config.yaml
qk_norm: false
bias: "none"
init: "uniform"
lr_head: 0.0086
Each number is 128 + 24 x the weight over its row's rms, rounded and kept within 0 to 255. Layers, rows and columns count from 0. The size above them is the row's rms in percent of the matrix's.

# layer 7 MLP down (transposed), 768x192, rms 0.0283, rows 153-205, columns 0-63
size [109 101 111  91  95 119  85 104 100  88  91  97  92  95 110 105  91  86 116  91 107 101  95  92  93  99 106 109 104  94  98  95  92 108  85  93 101 104 104 117 103  95 103  95  83 101 101 112  93  99  99 108 105]
[[137 116 126 128 130 139 159 135 112 125 117 150 126 142  71 119 155  82 133 156 123 181 106 168  96 151 131 156 133 127 135 123 117 114 128 128  97 124 172 189 110 174 123 114 169 112 119 134 155 157 132 129 124 110 114 118 134 149 153 104 130 171 134 159]
 [145 102 130 106 133 132 120 111 113  81 135 115 129 103 123 137  95 122  98 113 183 110 166 114 111 111  66 127 101 125 153 120 135  97 108 170 149 144 103 155 125 116 108 147  99  82 138  85 107 153 134 117 109 117 168 128 140 131 149  98 136 109  84 138]
 [101 123 126 130 122 117 167 132 152 113  98 164 134 161 135 123 156 144 157  82  97 120 173 119 140  98 143  97 131 113 113 115 122 151 109 159 112  92 114 147 124 136 135 107 164 105 134 124 119 118 143  83 150 119 135  86  83 168 158 136 155 141 117 106]
 [146 134 103 147 126  92 104 125 101  93 172 121  87 133 158  81 104 140 135 103 146 119  90 126 140 116 109 125  95  93 163  53 115 136 115 149 133 121 126  98 112 159 114 143 131 108  63 138 180 156 104 137  95 114 136 111 161 154 122 124 131  87 135 162]
 [136 133 134 140 153  93 141  93 114 166 155 132 124  97 114 104 105 118  75 138 123 120 135 116 134 185 118 104 122 111 154 143 165 173 130 132 168 112 116 138 122 155  64 117 129 100 127 114  94 121 187 103 121 151  95 153 150 164 159 152 127 115 143 107]
 [148 136  91 125 102 115 148 113  93 111 136 121 104 109 131 156 126 127 146 109  77 111 117 141 162 112 145  79 110 139 103  84 132 106  81 134 139 120  90 137 152 128 119 115 131  54 116 138 126 135  73 127 138 111 140 152 131 176 129 149 138  96 121 137]
 [142 122 114 145 131  92 162 139 126 176 126 186 129 131 110 109 142 137 126  99 123 135 135 117 138 121 132 148 126 119 122 143 129 136 139 120 108 130 158 159 134 109 123 109 133 146 150 129 110 137 132 175 156  99 129 112  74 152 136 107 149 135 130 124]
 [155  94 151 148 113 120 134 126 114 141 107 122 139 134 134 167 105  94 117 137 137 115 134 139 121 109 133 174 103 129 184 138 111 125  92  81 166 111 169 160 146 139 160 145 128 135 176  99 130 145 127  89 139 135 138 108 116 123 168 144 164 101  93 165]
 [140  77 145 147 103 124  93 153 132 139 136 103 150 127  89 124 119 106 109 126 141 113 181 125 148  80 103 147 105 172 149 129 102  84  96  89  73 164 132 113 132 110 161 157 103 163 121  96  93 144  97 135 145 120 142 136 120 144 121 128 133 117 122 148]
 [145 128  65 145  84 140 112 134 119 124 143 101 140 129 152 145  94 116 164 126 120 119 119 157 128 126 101 144 131 109 120 158  92 163 116 141 121 110 167 133 121 116 156 131 134 125 146 132  85 152 140 148 116 123 120 120 130 100 173 109 180 102 128 129]
 [151 109 121 119 151 155 152 114 111 147 176 103  73 159 135 148  93 134 140 136 148 150 142 118 104 114  75  78 120 102 111 138 116 111 143 135 101 145 156 149 147 118 129 122 135 136 141  84 147 140 130 156 148  99  94  73 164 121 123 118 117 151 146 124]
 [139 151 112 138 124 120 142 131  92 136 167 129  96 100 106  91 107 147 163  64 133 166 100 116 147  95 110 125  82 112 140  89 112 159 145 126 145 120  95 128 141 104 136 132 131  71 138 110 145 128 139 116 100 120 128 166 115 153 154 135 110  92 122 142]
 [114 126 102 145 126 136  68  99  86  77 161 154 124  92 132 150  99 111 150 141 157 120  94  80  99  93 165  97 113 147 169 157  99 108  95 100 125 134 163 139 116 110 128  94 117 148 134  97 169 154 116 111 119 123 143 143 120 113 140 158 177 133 162 156]
 [145 145 115 139 151 114 106 137 129  89 183 108 109 160 120 136 152 115  94 126 138 133 129 127 131  93 139 137 133 144 116 111 181 151 131 123 105 170 157 122 121  97 103 140 112 153 114 135 169  77 107 103 145 104 113 128 115 108 143 119 117 117  88 114]
 [ 93 132 123 130 169 145 105 138 142 150 125 135  94 120 112 146  96 124 134 164 132 138 156 121  71 129 179  96  92 105 135 122 100 138 184 144 147 125 101 103 178 173 120 132 131 147 112 129 150  91 121 124 135 134 147 143 161 138 123 125  77 134 116 151]
 [153 160 155 133 154 111  99 124 136  99 125 175 145 150 146 139 127 130 144 106 155 110 121 148 105 103 139 127 121  76 114 107 135 212 122 106 123 171 130 135 129  99 147  94 148  66 134 176 109 110 125 141 154 161 128 102 118 133 114 116 172 135  90 111]
 [151 129 178 157 120 155 163 142 164 145 126 135 136 102 157 144  86  94  96 127 112 132  63 153  63 130 194 109 156 124 128 120 110 149 114 122 150  90 139 129 159 139 125 119 125 185 145 117 145 117  92  97 132 123 148 111  90 181 136 120 125 126  93  98]
 [111 136 125 155 165 126 161 125 164 111 121 127 133 116 123 131  93 128  85 172 128 155 104 156 113 138 125 185 161  79 168 103 121 145 124 123 155 119 122 114 113 107 106 112 144 163 139 134 155 137 117 135 130 147 139  89 111 115 120 140 125 106 163 125]
 [113 141 177 146  74 109 147 183 135 133 128  96 156 140 145 116 108 146 130 148 101 108 183 140 153 137 153 116 118 124 134 120 158 119 129 121 154 124 118 107 122 120 145 149 143  96 135  84 147 113 157 128 122 109 128 171 137 115 129  84 105 155 102 142]
 [123 138 116 126 107 119 140 154 154 167  95  89 157 141 157 109 128 135 134 140 129 135 111 158 168 128 141 124 153 111 105 119 130 130 141 125 131 141 115 158 106 183  59 120 112 118 107 111 104 131 103 166 108 141 127 121 163 159 169  98 143 105 133 137]
 [136  96 156 130 154 147 181 158 108 116 139 138 118 156 126 110 130 112 122 146 139 122 133 126 105 166 106 123 143 156 110 131 142 120 125 129 137  61 145 147 124 163 166 136 150  86 128 105 110  94 103 121 113 108  70 158 155 138 138 161 130  96 121 152]
 [111 120 146 132 140 113 132 109 119 121 134 118 115 123 155  98 131  90 112 135 114 121 118 157 116 126 125  76 122 139 131 157 145 129 109 161 100 142 106 165 101 154 159 145 161 117 150 144  68 120 112 114 137  91 106 106 118 171 162  90 117 167 121 118]
 [132 135 104 108  88  80 151 130 138 161 123 140 126  99 132 136 166 140 121 108 120 159 162  77 191 112 118 100 127  89 150 114 119 117 129 133 140  99 125 103 135 121 113  93 124 209 114 102 124 126 141 140 142 103 121 111 157 131 141 109 176 138 122 127]
 [ 90 148 124 137 140 134 137 107 122 111 149 166 127  92 149 133 117 159 125 108 124 161 105 177 148 155 109  93 114 156 143 125 165 118 100 117 159 117 114 188  80 134  94 152 160 185 126 103 169 131 123 104 111 120 118 150 107 120 120 151 134 107 161 151]
 [113 142 171 145 143 134 138 139  97 111 147 153 114 116 107  98 141 175 149 111 154  81 143 100  88 142 156 109 118 185  92  84 130  84 136 106 156 136 106 126 139 161 128 167 177  71 124 112 104  88 114 159 122 108  99 128 135 105 114 132 162 107 141 106]
 [130 122 145 144 115 107 117  72 113  98 142  89 133 111 125  77 151 161 188 100  96 157 162 106 151 128 124 129 178  92 120 162 124  84 114 129 142 138  75 141 122 145 143  95 124 115 153  98 154 132 110 164 140 107 139  96 158 179 120 143 122 137 130 131]
 [ 83 114 126 119 150  86 124  93 118 108 109 156 140 113  95 136 105 147  83 177 124 123 158 105 107  96 111 151 120 149 117 100 111 133 138 111  87 131 115 127 114 134 165 122 163 108 148 129 105 148 138  86 135 160 125 148 164 106 128  95 117 142 135 133]
 [114 130 104 121 169 108 121 159 130 118  85 145 126  88 122  91 138  97 160 145 104 123  97 151 169 123 126 114 187 145 133 141 113 143 123 118 125 155 101 126 146  75 128 150 102 167 132 131 139 139 107 137 142 122 128 109 109 136  94 132 189 148 130  89]
 [170 149 146 121 127 135 139 165  90 117 141 164 106 161 104 135 122 139 112 108 129 112 108 134 127 155  95 114 100 141 154 123 126 154 132  87 193 180  83 153 107 137 129 141 120  68 133 103  86 102 120 108 107 126  98 141 109 131 119 129 123 138 112 129]
 [107 131 126 129 118 114 109  95 135 153 121 135 138 120 131 120 147  87 125 136 138 126 155 139 143 115 126 174 112 106  95 154 121 126 171 165 103 125 133  95 168 107 114  90 133 110 121  92 140 133 177 128 115 155 111  97  89  65 127 113 144 115 119 156]
 [127 107 136 137 145  92 149 141 118 147 151 153 131 172 124 103 113 108 114 149 143 130 109 110 113  90 111 144 149 154 121 119 108 135 133  92 180 105 106 132 165 119 154 119 143 146 165  96 102 102 177 158 140 125 154 115 100  95  99  97 113  98 130 128]
 [101 132 154 141 100 142 107 131 129 129 128 122 156 128 148  90  75 187 115 124 114 139 182  94 121 107 110 141 162  89 112 100 188 157 159 116 142 123 130 136 104 130 113 110  72 150  78  70 101 114 113 129 119 136 119 126 111 124 133 131  80  78 121 131]
 [127 126 116 121 148 167  80 132 115 141 135 117  95 106 109 188  95 163 119  77 119  92 101 168  88  73 120 145 137 172 154 113 121 111 109 120 114 132 141 139 173 136 128  99 166 132 125  97 118 119 139 116 135 142 118 126 133 156 131 118 121 124 117  71]
 [136 143 178 152 109 127 117 150 138 125 106  85 127 161 104 132 138  79 136  93  83 107 135 134 144 153 143 168 144 162  91 125 124 117 103 126 110 119 113 145 101 145 178 135 108 144 108 162 118 134 152 129 146 143 126 149 135 110 111 125 116 159 147 132]
 [ 96 142 137 100 118  89 182  90 111 147 102 103 117 134 109 113 165 115 132 135 152 136 155 151 148 138 136  76 129 112 125 123 120 116 130 135  93 118 117 111 143 118 156 128 134 193 162 147 148 113 141 153 131 100 127 151  96 168 141 102 145 134 157 119]
 [106 141 174 152 170 111 148 108 130 113 161 140 141 117 145 117 140 167 161 143 100 111 112 111  98 102 141 138  98 122 134 165  80 123 126 139 100 128 161 141 129 173 142 125 125  92 154  90 152 118 146 143  78 137  97 113 147 161 122  84 106 136 157 115]
 [168 113 125 107 123 114  88 108 102 150 138 161 104 161 113 121 110 144 161  79 139 156 166 102 112 103 126 111 137 101 129 166 146  98 149 118 127 178 138 162 121 126 162 137 144 126 106 108 153 133 121 143 170 104 152 155 115 133 128  70 112 116 127 119]
 [126 155 178  99 135 158 168 143 160 132 118 183  97 134 115 118 117 113 119 143 133 149 151 134 124 122 118 168 117 114 139 124 103 149 175 131 125 146 119  63 141 101 147 159 149 121 153  99 100  99 114 134 131 121 114 109 155 130 165  67 154  82 108 114]
 [125 104 141 142 129 122 122 176 110 139 100 149 152 124 144 125  65  98 172 109 103 147 113 189 163 119 159 130  90  95  85 144 152 106 137 171 167 126 114 128 126 117 101 131 131 118 132 129  99 155 164 147 106 122 118 124 100  81 125  87  95 135 110 146]
 [125 121 129 140 106 154 138 106 120 147 136 140 145 113 123 127 190 177 115 160 109 130  90 138 135 142 150 147 126 123 101 111 121 139 124 147 107 134  75 167 133 110 165 147 108  83 137 117 130 153 185 161 108 121 115 188 129 149  56 111  97 123  97 126]
 [ 99 142 136 107 106 104 153 127 139  93  99 128 127 104 132 113 153 128 149 148 168 134 153 123 137 115 154 120 148 146 125 157 157 107 124 151 121 101 125 141 163 136 135 137 102  80 121 140 132 148 106 185 109 146 138 173 196 106 117 122  98 101 125 108]
 [138 112 113 129 114 109 114 169 133 144 150 117 112 139 151 148 134 127 122 113 105  72 122 121  80 151 146 115 153 135 140 130 138 176 129 157 157 131 175  79 101 128 127 134 119 165 136 148 112 120 124 135 114 109 135 152 101 134 117 151 109 149 113 163]
 [106 126 115 155 114 100 134 119  59  97 159 163 133 122 112 160 151  95 192 152 140 137 139 120  77  89 102 148 136 121 138 122 138 139  67 144 117  88 126 101 154 126 175 126 134  90 151  97 163 157 116 100 132 117 140 117 133 158 112 107 111 135  91 110]
 [137 110 139 159 148 127 125 163 126 110 114 137 117 141 146 132 121  97 171 156 131 126  88 108 130 124 217 118 113 128 131  96 141 118 113 136 139 105 135 160 105 119 109  95 134 116 162 116 113 126 106 167 123 138 117 152  68 107 114 157 105 137 117 100]
 [121 140 123 103 128 111 131 162  73 131 108 159 127 140 119 102 125 168 102 100 146  97 118 163 130 121 116 155 133 112 107 194 155 152 130 147 136 154 125 152  94 153 139 103  92 132 128 134 112 107 115 110 137 117 136 126 148  90 138 150 106 122 149 142]
 [140 137 125 154 117 146 110 166 115 147 116 135 145 118 119 129 134 112 166 143 149 140 152 132  93 146 131 149 170 107 170  98 174  97  96 102 147 152 145 127 110 113 127 138 101  85 109  84 170 149 144 113 113 163 126 116 160  89 103  78  85 136 116 174]
 [113 136 161 141 115 125  97 108 118 168  77  81 129 146 144  93 118 118 144 122 101 120 153 128 137 131 109 163 122 114 136 127 150  92 101  96 134 169 143 120  99 124 163 155 123 141 172 121 172 113 155 140 147 113 102 160 136 129 110 167 158 125 157 129]
 [103 152 151 158 117 181 145 155 121 126 152 127  97 111 125 112 148  99 107 143 120 125 116 119 118 133 118 151 113 127 116 176 135 109 134  69 111 162  87 132 130 148 145 110  98  73 134 126 119 116 129 121 125 113 109 127 171 102 113  86 114  87 145 151]
 [141  85 130 133 104 131 100 200 177 118 118 162 139 130 156 157 179 117 117 168 141  83  88 135 107 129 157 141 105 111 127 131 110 111 173 131 113 109 122  84 144 142 153 124 115 130 113 142 122 136 118 112 100 134 118 143 150 122 113 133 128 105  86 129]
 [117 150 144 121 153 112 152 172 148 122 143  82 149  75 130 164 116 123 122 130 147 117 108 106 122 107 114 123  99 116 132  61 125 141 120 128 124 188  84 117 124  68 149 125  94  70  92 123 151 126 133 104 131 150 118 162 111 100 109 124 142 117 103 157]
 [119 134 178 144 103 172 132 136  81 159 127 117 116 105 139  95  92 158 152 142 143  99 112  90  72 141  94 135 113 141 111 149 160 179 101 144 137 176 133 151 131 137 155 115  59 140 131 117 119 133 167  97 134 138  81 118 147  97 152 141 107 104 167 129]
 [142 111 104 164 105 116 115 149 139 161  96  84 155 103 135 144 103 147 126 113 126  92 104 133 130 132  73 100  94 154 193 102 150 144 139 121 122 115 146 153 131 167 132 139  64 154 109 135 152 106 140 128 136 114 139 119 165 119 130 133 118 106 141 126]
 [123 168 133 103 145 125  95 130 162 155 101 100 119 140 128 151 126 131 110 131  89  90 109 121 113  85 182 131 134 109 117 180  98 110 145 166 128 132  99 128 130 144  96 115 117 181 142 122 147 115 161 187 143 118  96 104 123  88 141  94 158 112 138 124]]
# layer 7 MLP up, 768x192, rms 0.046, rows 154-205, columns 0-63
size [ 99 111  90  89 108 101 106  98  88  92  97 100  96 103 101  97  89 108  92 110 102  98  94  93 102 110 115  98  96  98  91  92 105  89  92 103 106  98 114 104 100 107  97  91  99 105 106  98  99  99 107 106]
[[106 130 104 106 148 106  85 108  95  97 141 153 150 144  96 114 140 132 130 107 109 124 153 158 135 153 118 130 152 135 155 119 122 138  95  91 175 152 108  93 151 160 151 107  81 156 105 110 126 128 163 137 146 140 114  97 156 122 111 112 145 145  76 165]
 [138 119 119 128 108 140  84 132 105 127 182 110 141 105 139 144 109 124 124 137 113 104 114 119 124 114 149 157 158 157 138  79 154 107 147 123 136 121  97 142 143  79 161 122 146 126  91 141 106 142 117 148 165 141 137 149 148  93 119 152 160 136 101 102]
 [ 95 163 135 138  99 131 125 145 157 110 102 127 125 130  63 151 178 118 109 135 110 128 139 111 141  91 134 159 163 134  91 141 118  95 129 101 111 124 128 162 144 151 146 138 107 130 103  99  92 153 125 140 119 120 126 129 148 114 128 108 143 141 153 122]
 [138 104 128 129 103 123  81 130 127 101 136 172 135  84  99 141 145 104 108 113 115 133 135 110  88 124 120  95 132  99 180 107 138 101 111 138 152 126 142  99 139 128 158 163 116 149  90 113 146 157  78 111 154 180 147 160 120 162 154 142  97 111 124 162]
 [200 118 125 127 139 110 102 120 122  77 132 125 157 108 126 144  79 111 117 122 114 109 128 144 148 113  98 145 162 114 150  82 126 145  88  94 127 122 128 134 190 120 145  86 119 104 123 161 116 115 120 130  92 132 143 125 129 137  91 135 155 158  91 121]
 [122 120  86 142 110 136 106 128 109 147 140 121 146 110  99 143 126 124 187 106 105 153 140 137 118 161  81 140 107 144 142 146 114 157 138 115 173 111 161 148 129 125 118 113 178  91 104 182 116 118 112 126 173 163 150 134 119 119 107 152 121 151 145 149]
 [131 118  86 117 110 108 149  85 152 126 117 148 134 143  97 139 169 137 156  89 107 111 153 160 128 131 105 144 124 125  99 127  83 139 101 126 113 102  90 108  98 132 103 109 132 122 146 146 155 126 135 125 124 145 136 120 110 133 117 175 106 112 133 104]
 [110 141 123 115 101 119 155 170 127  98 102 131 124 152 160 138 129 176 110  99 110 111 142 137 139 109 133 144  92 116 106 125 150 118 161 157 150 110 134 118 148 144 118  92 100 115 169 148 129 109  92 128 111 108 111 104 185 161 136 134 129 120  76 173]
 [143 146 138 106 119  86 110 126 146 101 146 148 108 166  85 122 204 124 125 119 126 179 146  88 143 125 152 163 134 112 149  91 147 129 120 115 191 157 132  99 151 140 106 103  87  97 101  84 137 112 137 148 147 143  98 147 107 143 138 100 113 149 136 124]
 [141 172  86 122 105  72 108 122 108 117 113 106 176 120 133 142 173 108 133 107 125 108 159 116 134 131 116 163 179 119 162 100 129 115 138 110 175 126 131 138 124 101 135 129 111 132 112 140 108 106 145  79 105 144 155 129 145 146 100 141  96 121 146 165]
 [127 109 118 120 123 143 118 164 109 154  89 177 153 161 122 122 202 134 113 150 148 104 130  94 106 129 124 165 126 163 114 129 174 138 111 126 154 141 112 115 124 104 158 198  99 143 141 123  85 161 139 119 126 172 106 148 143 107 158 117 139 173 128 124]
 [194 153  94 122 101  82 143 145 110 148 103 137 172 166 116 171 135 111 147 127 143 151  91 183 124 120 105 174 142 119 136 117 112 142 124 127 137 142 112 145 134 131 151 139  87 129 132 128  82 147 164 133 133 145 120 126 131 124 133 139 126 145 129 124]
 [109  97 161 123  67 124 106 113  93 124 120  92 119 138 149 149 129 111 164 172  98 107 167 159  90 160 130 142 121 118 107 121 104 150  91 133 163 106 105 145 142 130 127 144 139  96 127 109 103 130 155 101 117  95 116 153 136 176 125 125 137 106 151 156]
 [164  91 139 113  83  93 125 102 122 121 100 119 144 136  98 121 134 130  76 120  69 137 124 150 129 139 150 132 134 107 120 144 126 103 107 166 133 113 126  60 142 128 142 122 124 121 148 138 112 120 124  60 145 143  85 141 137 102  89 121 151 126 149 169]
 [146  87  84 100 112 128 150 104 107 110 166 141 105 112 120 155 105 146 117  89 108  94 133 121 178 119 117 127 146  99 133 120 147 138 151 153 114 116 154 129 150 137  89 147 122 135 160  85 155 112 144  80 108  89 134 122 140 114 162 121 137 134 106 142]
 [125 120  76 103 118 101 145 128 135 129 158 132 134 129 153 140 112 121 120 191 151 167 185 158 158 165 118 155 140 148  97 111 110 156 115 163 145 124 111 118 142 141 133 135  87 129 127 140 150 109 155 146 108  94 167 110 141 113  98 119 145 117 132 138]
 [146 128 110 134 114 130 145 128 144 141 126 110 110 145 121 165 142 126 115  87 113  94 154  89 133 131  84 132 142 162  99 118 137 106  76 158 155 115  79 116 122  99 109 153 131 152 105 118 140 146 118 109 171 162 125 166 117 167 137 143 111 116 125 172]
 [154 139 115 117 145 110 114 110 153 127 129  91 115 121 172 134 118 112 158 136 119 128 136 155 152 102 111 180 159 115 139 128 146 100 101 142 122 113 138 135 130 108 168 110 141  92 142 104 140 111 101 135 157 113 131 144 167 134 110 163 151  99  99 128]
 [120 122  79 127 131 144  95 101 107  89 177 101 165 143 125 133 143 124 147  85 103  89 141 154 164 124 140 143 119 134 143  93 127 114 131 109 103 126  82  96 114  80 136 149 173 130 118 138 115 145 153 100 127 118 173 128 165 104 106 108 124 161  97 137]
 [126 138 128 126 134 114  68  73 125 151 159  79 154  95 128 161 111 118 186 112 113 111 170  79 116 154  94 132 134  99 115 135 112 109 145 139 154 136 105 130 108 147 121  90 137 100 134 114 127 172 141  77 136 146 129 156 111 132  94 144 166 134 141 152]
 [147 137 136 121 107 138 114  97 144 147 146  98 124 112 140 171 112 128  99  84  97 146 134 100 130 141 124 145 149 106  96 149 128 155 110 137 110 132 114 118 106 115 187 155 162 108  97 122  99 101 133  84 162 154 100 173 165 130  94 146 118 164  89 131]
 [151 147 131 117 174 172 136 103 120 140 144 110 128 116  86 136 154 130 164 114 116 134 103 145 105  97 103 153 140 100 117  88 102 152 102 123 128 112 159 120 124 132 154 145 125 114 123 150  84 170 116  99 165 184  89 151 163 113 155 128 159 120 126 115]
 [122 123 147 146 117 149 101 130 126  83 150  94 182 172 113 147 101 135  87 155 132 136 129 130 153 100 109 132 142 135 144 153 121 152 106 165 132 117 186 140 105 143 156 146 142 148 177 132 152 170  97 128 126 136 103  84 131 160 157 140 133 140 107 118]
 [135 131 150 144  88 130  84 128 146  74 163  78 102 193 139 143 102 129 101 117 144 146 131 128 128 140 120 122 126 119 122 120 125 116 106 154 161 150 117 124 145 144 154 154  90 161 124 140 125  99  84 126 108 140 124 122 123 131 145 136 104 147 119 152]
 [161 164 144 108 111 150 162 171 121 132  95  73 112 116 140 132  89 143 101 129 158 128 125 138  98 144 125 158  99 143 102 102  98 143 147 114 137 124 118 128 150 127 155 155  97 110 172 175 115 130 132 108 141 132 115 137 119 151 147 159 138 121 101 115]
 [121 104 162  96 112 141 150  79 135 139 131 143 150  96 132 116 134 115 138  90  86 130  95 171 147 106 118 127 181 121 104 149 126 140  94 125 138 104 137 102 136 112 110 145 150 105 109 117 146 131 159 137 129 143  96 187 107 153 110 129 116 120 155 165]
 [158 151 100 106 118 159 130 102 142 108 151 132 142 145 127 108 108 115 138 120 132  85  95 166 149 140 103 144 112 141 102  72 122 118 128 152 133 156 131 102 120 131 106 145 120 117 126 127 141 163 145 154 131 194  85 167 123 161 140 140 129 183 112  95]
 [128 122 130 143  99 136 153  70 167 171 110 104 123 131  95 155  93 147 110 153 121 152 136 154 151 125 127 156 109 143  79 152 106 102 135 111 113  90 149 118 166 108 151 121 118 154 126 117 138 118 129 157 199 138 129 123 147 107 129 122 146 110 181 123]
 [140  82  98 153  92 122 127 153 151 111 150 111 132 121 140 124 164 130 154 103 126 136 139 147  90 128  96 114 130 153 176  86 124 114 123 131 122  98 149 145 131 139  90 165 149 100 153 150 138 136 129 122 167 109 150 136  93 160 121 172  94 130 126 126]
 [143 127 139 121 137 120 107 119 118 140 126 173 114 102 137 163 155 112 104  96  86 136 142 169  89 131  98 117 124 129 139 157 114 149 124  97 103 111 105 108 111 105  86 143 164 122 102 140 117 110 142 110 156 167 148 115 116 108 126 143 146 123 126 121]
 [125 150 134  99 150 122 136  95 105 141 130  92 121 122  97 150 155 145 144 136 131  72 160 151 160 148 105  93 160 155 148 126 112 104  89  91 112 136 113 139 166 109 172 111 155 140 125 148 148 115 124 118 170 118 162 117 155 162 104 140 148 109 129 157]
 [138 137 104 112  88 137 119 152 128 116 114 132 147 144 149 145 144 130 146 159 110 132 180  86 150 146 117 140 118 104  78 114 161 160 157 100 149 109 133  86 166 114 161 122 148 142 139 157 147  69 105 153 115 102 126 123 182 131 147 154 102 129 130 171]
 [136 117  71 137 135 123 103 122 162 126 179 150 119 150 166 157 127 150 132 130 111 124 125 136 178 147  96 151 119 112 122 127 121 154 121 113 172 147 135 113 104  70 133 126 146 109 142 162 113 140 110 103 115 133 149 127 136 111 115 144 164 160  98  97]
 [152 120 149  91  97 143 102 150 168 105 144 103 125 116 120 109 118 134  93 148 102 107 100 169 139 169 126 171 107 126 137 145 152 147 128 140 113 150 117 135 163 121 110 120 114 131 102 123 123 125 109 136 149 122 119 120 113 146 115 167 135 141  98  97]
 [148 147 118  85  87 116 127 149 130 131 141  98 134 148 108 120 128 111  98 121 152 184 164 101 108 112 139 134 147  90 123 153 133 116 138 105 179 153 108 128 121  92 133 119  91  99  92 177  83 129 120 125 161  86 140  94 161 114  76 141 116 134 122 149]
 [116 144 123  80 153 142 115  98 110 103 159  77 107 171 137 153 118 155  75 106 158 166 111 122 111 179 106 113 126 146 101 122 110 105 149  98  95 138 115 149  92 149 148 136 129 105 170 172 146 114 106 133 179  90 103 162 150 142 123 150 176 183 108 124]
 [125 121  83  89 181 153 120 121 104  93 192 115 150 124 135 105 135 171 100 102  90 160 100 179 112 130 111 137 139 149 103 153 116 145  85 103 156 143  89 121 103 145 126 172  97 123  99 143 118 158 127 134 102  84 100 138 133 122 169 132 125 154 136 126]
 [125 131  97 109 178 134 124 144 158 104 113  81 141  93 137 114 148 151 121 117 157 133 123 123 170 165 117 129 140 143  95 117 133 122 154 129 102 125 173 130 163 143 145 131 145 127 117 136 151 139 125 119 133 145 157 121 114 103  77 120 181 133 116 162]
 [145 112 109 121 129 138 151 108 106 138 141 122 134 114 155 162  99 123 109 116  60 113 141 126 166 109 144 102 127 114 110 101 110 152 129 151 125 137 141 156 157 106 118 117 138 128  90 149  88 113  91 129 125 109 116 145 122  82 118 122 163 161 123 154]
 [136 125 112 114 101 158 118  95 144  63 134 141 159 161 163 145 107 131  97 109 122 101  98 132 129 119 144 148 115  79 123 102  89 141 126 170 134 121 114 135 104 154 114 115 142 120  59 142 115 125 140  98 110 153 112 125 169 116  98 131 158 137  97 105]
 [107 149  93 126 128 164 146 144 127 127 131  84 145 153 101 126 146  82 139 117  91 138 167 151 132 169 120 124 104 124 118  92 164 174 146  92 143 132 127 105 138 138 140  92 118 146 137 148  84 151 111 105 103 141 110 114 161 149 139 123 152 148 149 125]
 [101 132  79 117 145 113  82 156 131 122 117 139 110 147 108 146 113 178 157 133  94 149 108 140 149 100 143 155  98 137 103 139 130  95 147 108 179 166 164 172 120 134 149 153  72 107  92 141 120 122 125 123 118 127  91 143 146 145 132 179 165 153 160 126]
 [178 151 119 141 145 140 107 108 150 134 109 151 138 136 107 130 112 107  89 146 118 143 108 100 127 184 150 114 136 167 156 130 152 144  92  95 146 116  80 113 168 128 163  94 114 146  98 126  99 116 127 112 139 175 138 122 161 164 133 145 153 127 161 160]
 [160 134 155 130 108  85 136  78 104 112 148 102 138 167 137  93 148 111 128  94 116 108 126 109 178 162  98 153 138 128 138 152 108 100  97  99 147  96 160 114 143  82 139 162 138 140 112 108 143 141  98 114 136 163 153 158 106 118  72 132 168 105 104 114]
 [111 165 149 154 165  94 133 137 127 129 106  80 104 163 153 135 123 130 108  98 152 100 151 156 174 133 131  96 108 160 122 131 116 121 140  99 185 108 127  96 153 149 164 131  93 114 105 138  97 109 120 116 169 100 133 112 106 132 131 134 138 136 147 107]
 [157 149 148 139 152  90 126  67 150 138 116 115 119 121  91 130 173 159 124  95 171  89 149 132 163 130 148 162 136 149 175 129 139 142 115 116 107 110 110 112  94 136 153 151 120 124 134 116 132 139  80 103 126 175 140 132 115 168 145 132 155 133 122  85]
 [128 115 101 138  98 103 104  97 142 116 142 112 123 153 142 161 173 145 117 104 128 160 138 134 149 165 104 158 167 145  92 118 106 110  85 128 148 110 119 102 131 120 172 100 112 110 164 127 119 151 125 111 119 137 114 124 153  89 166 153 136 127 154 143]
 [122 135 116 130 133 113 115 117  86  83 142 136 116 133 148 107 150 141 155  75 142 113 143 128 133 138 142  94 165 117 179 126 145 153 113  93 140 108  97 128 106 132  94  98  97 125 117 131 153 120 136 118 117 106 135 137 131 133 107 148 150 149 144 123]
 [139 144 140 139  65 131  95  65  94 118 129 138  96 113 136 153 122 149 117 107 139 103 163 134 142 107 114 136 143 123 104 132  96 150 142 147 178  96 115 162 150 171 111 122 136  97 140 149 159 134 128 129  91 149 110 127 122 173 115 128 158 116 171 123]
 [129 117 135 131 144 134 100 118 122 133 133 103 154 161 168 161 177 170 104 135 139 159 163 144 133 173 112 152 135 161  94 135  99 140 120 117 110 103 180 120 135 150  97 123  92 107 132  92 113 101  90 108 142 143 144 138 141 131 153 142 168 116 118 133]
 [156 145 122 157 142 137 137 132 138  92 149 139 146 162 139 139 158 140  79 107 113  94 131 159 125 161 131 113 158 119  92  85 158 141 120 113 146 115 144 114 131  95  80 148 169 104 147 129 120 127 134 108 113 144 116 182 151 151 145 121 109 138 134  97]
 [108 160 103 147 113 159 140 110 142  97 142 101 139 155 116 155 149 137 161 126 137 117 116 120 169 133 131 127 124 105 110 119 165 132 115 112 135  91 150  67 157 134 160 134 123 120 133 175 104 151 132 166  98 119 169 124 135 177  98 131 149 134 132  88]]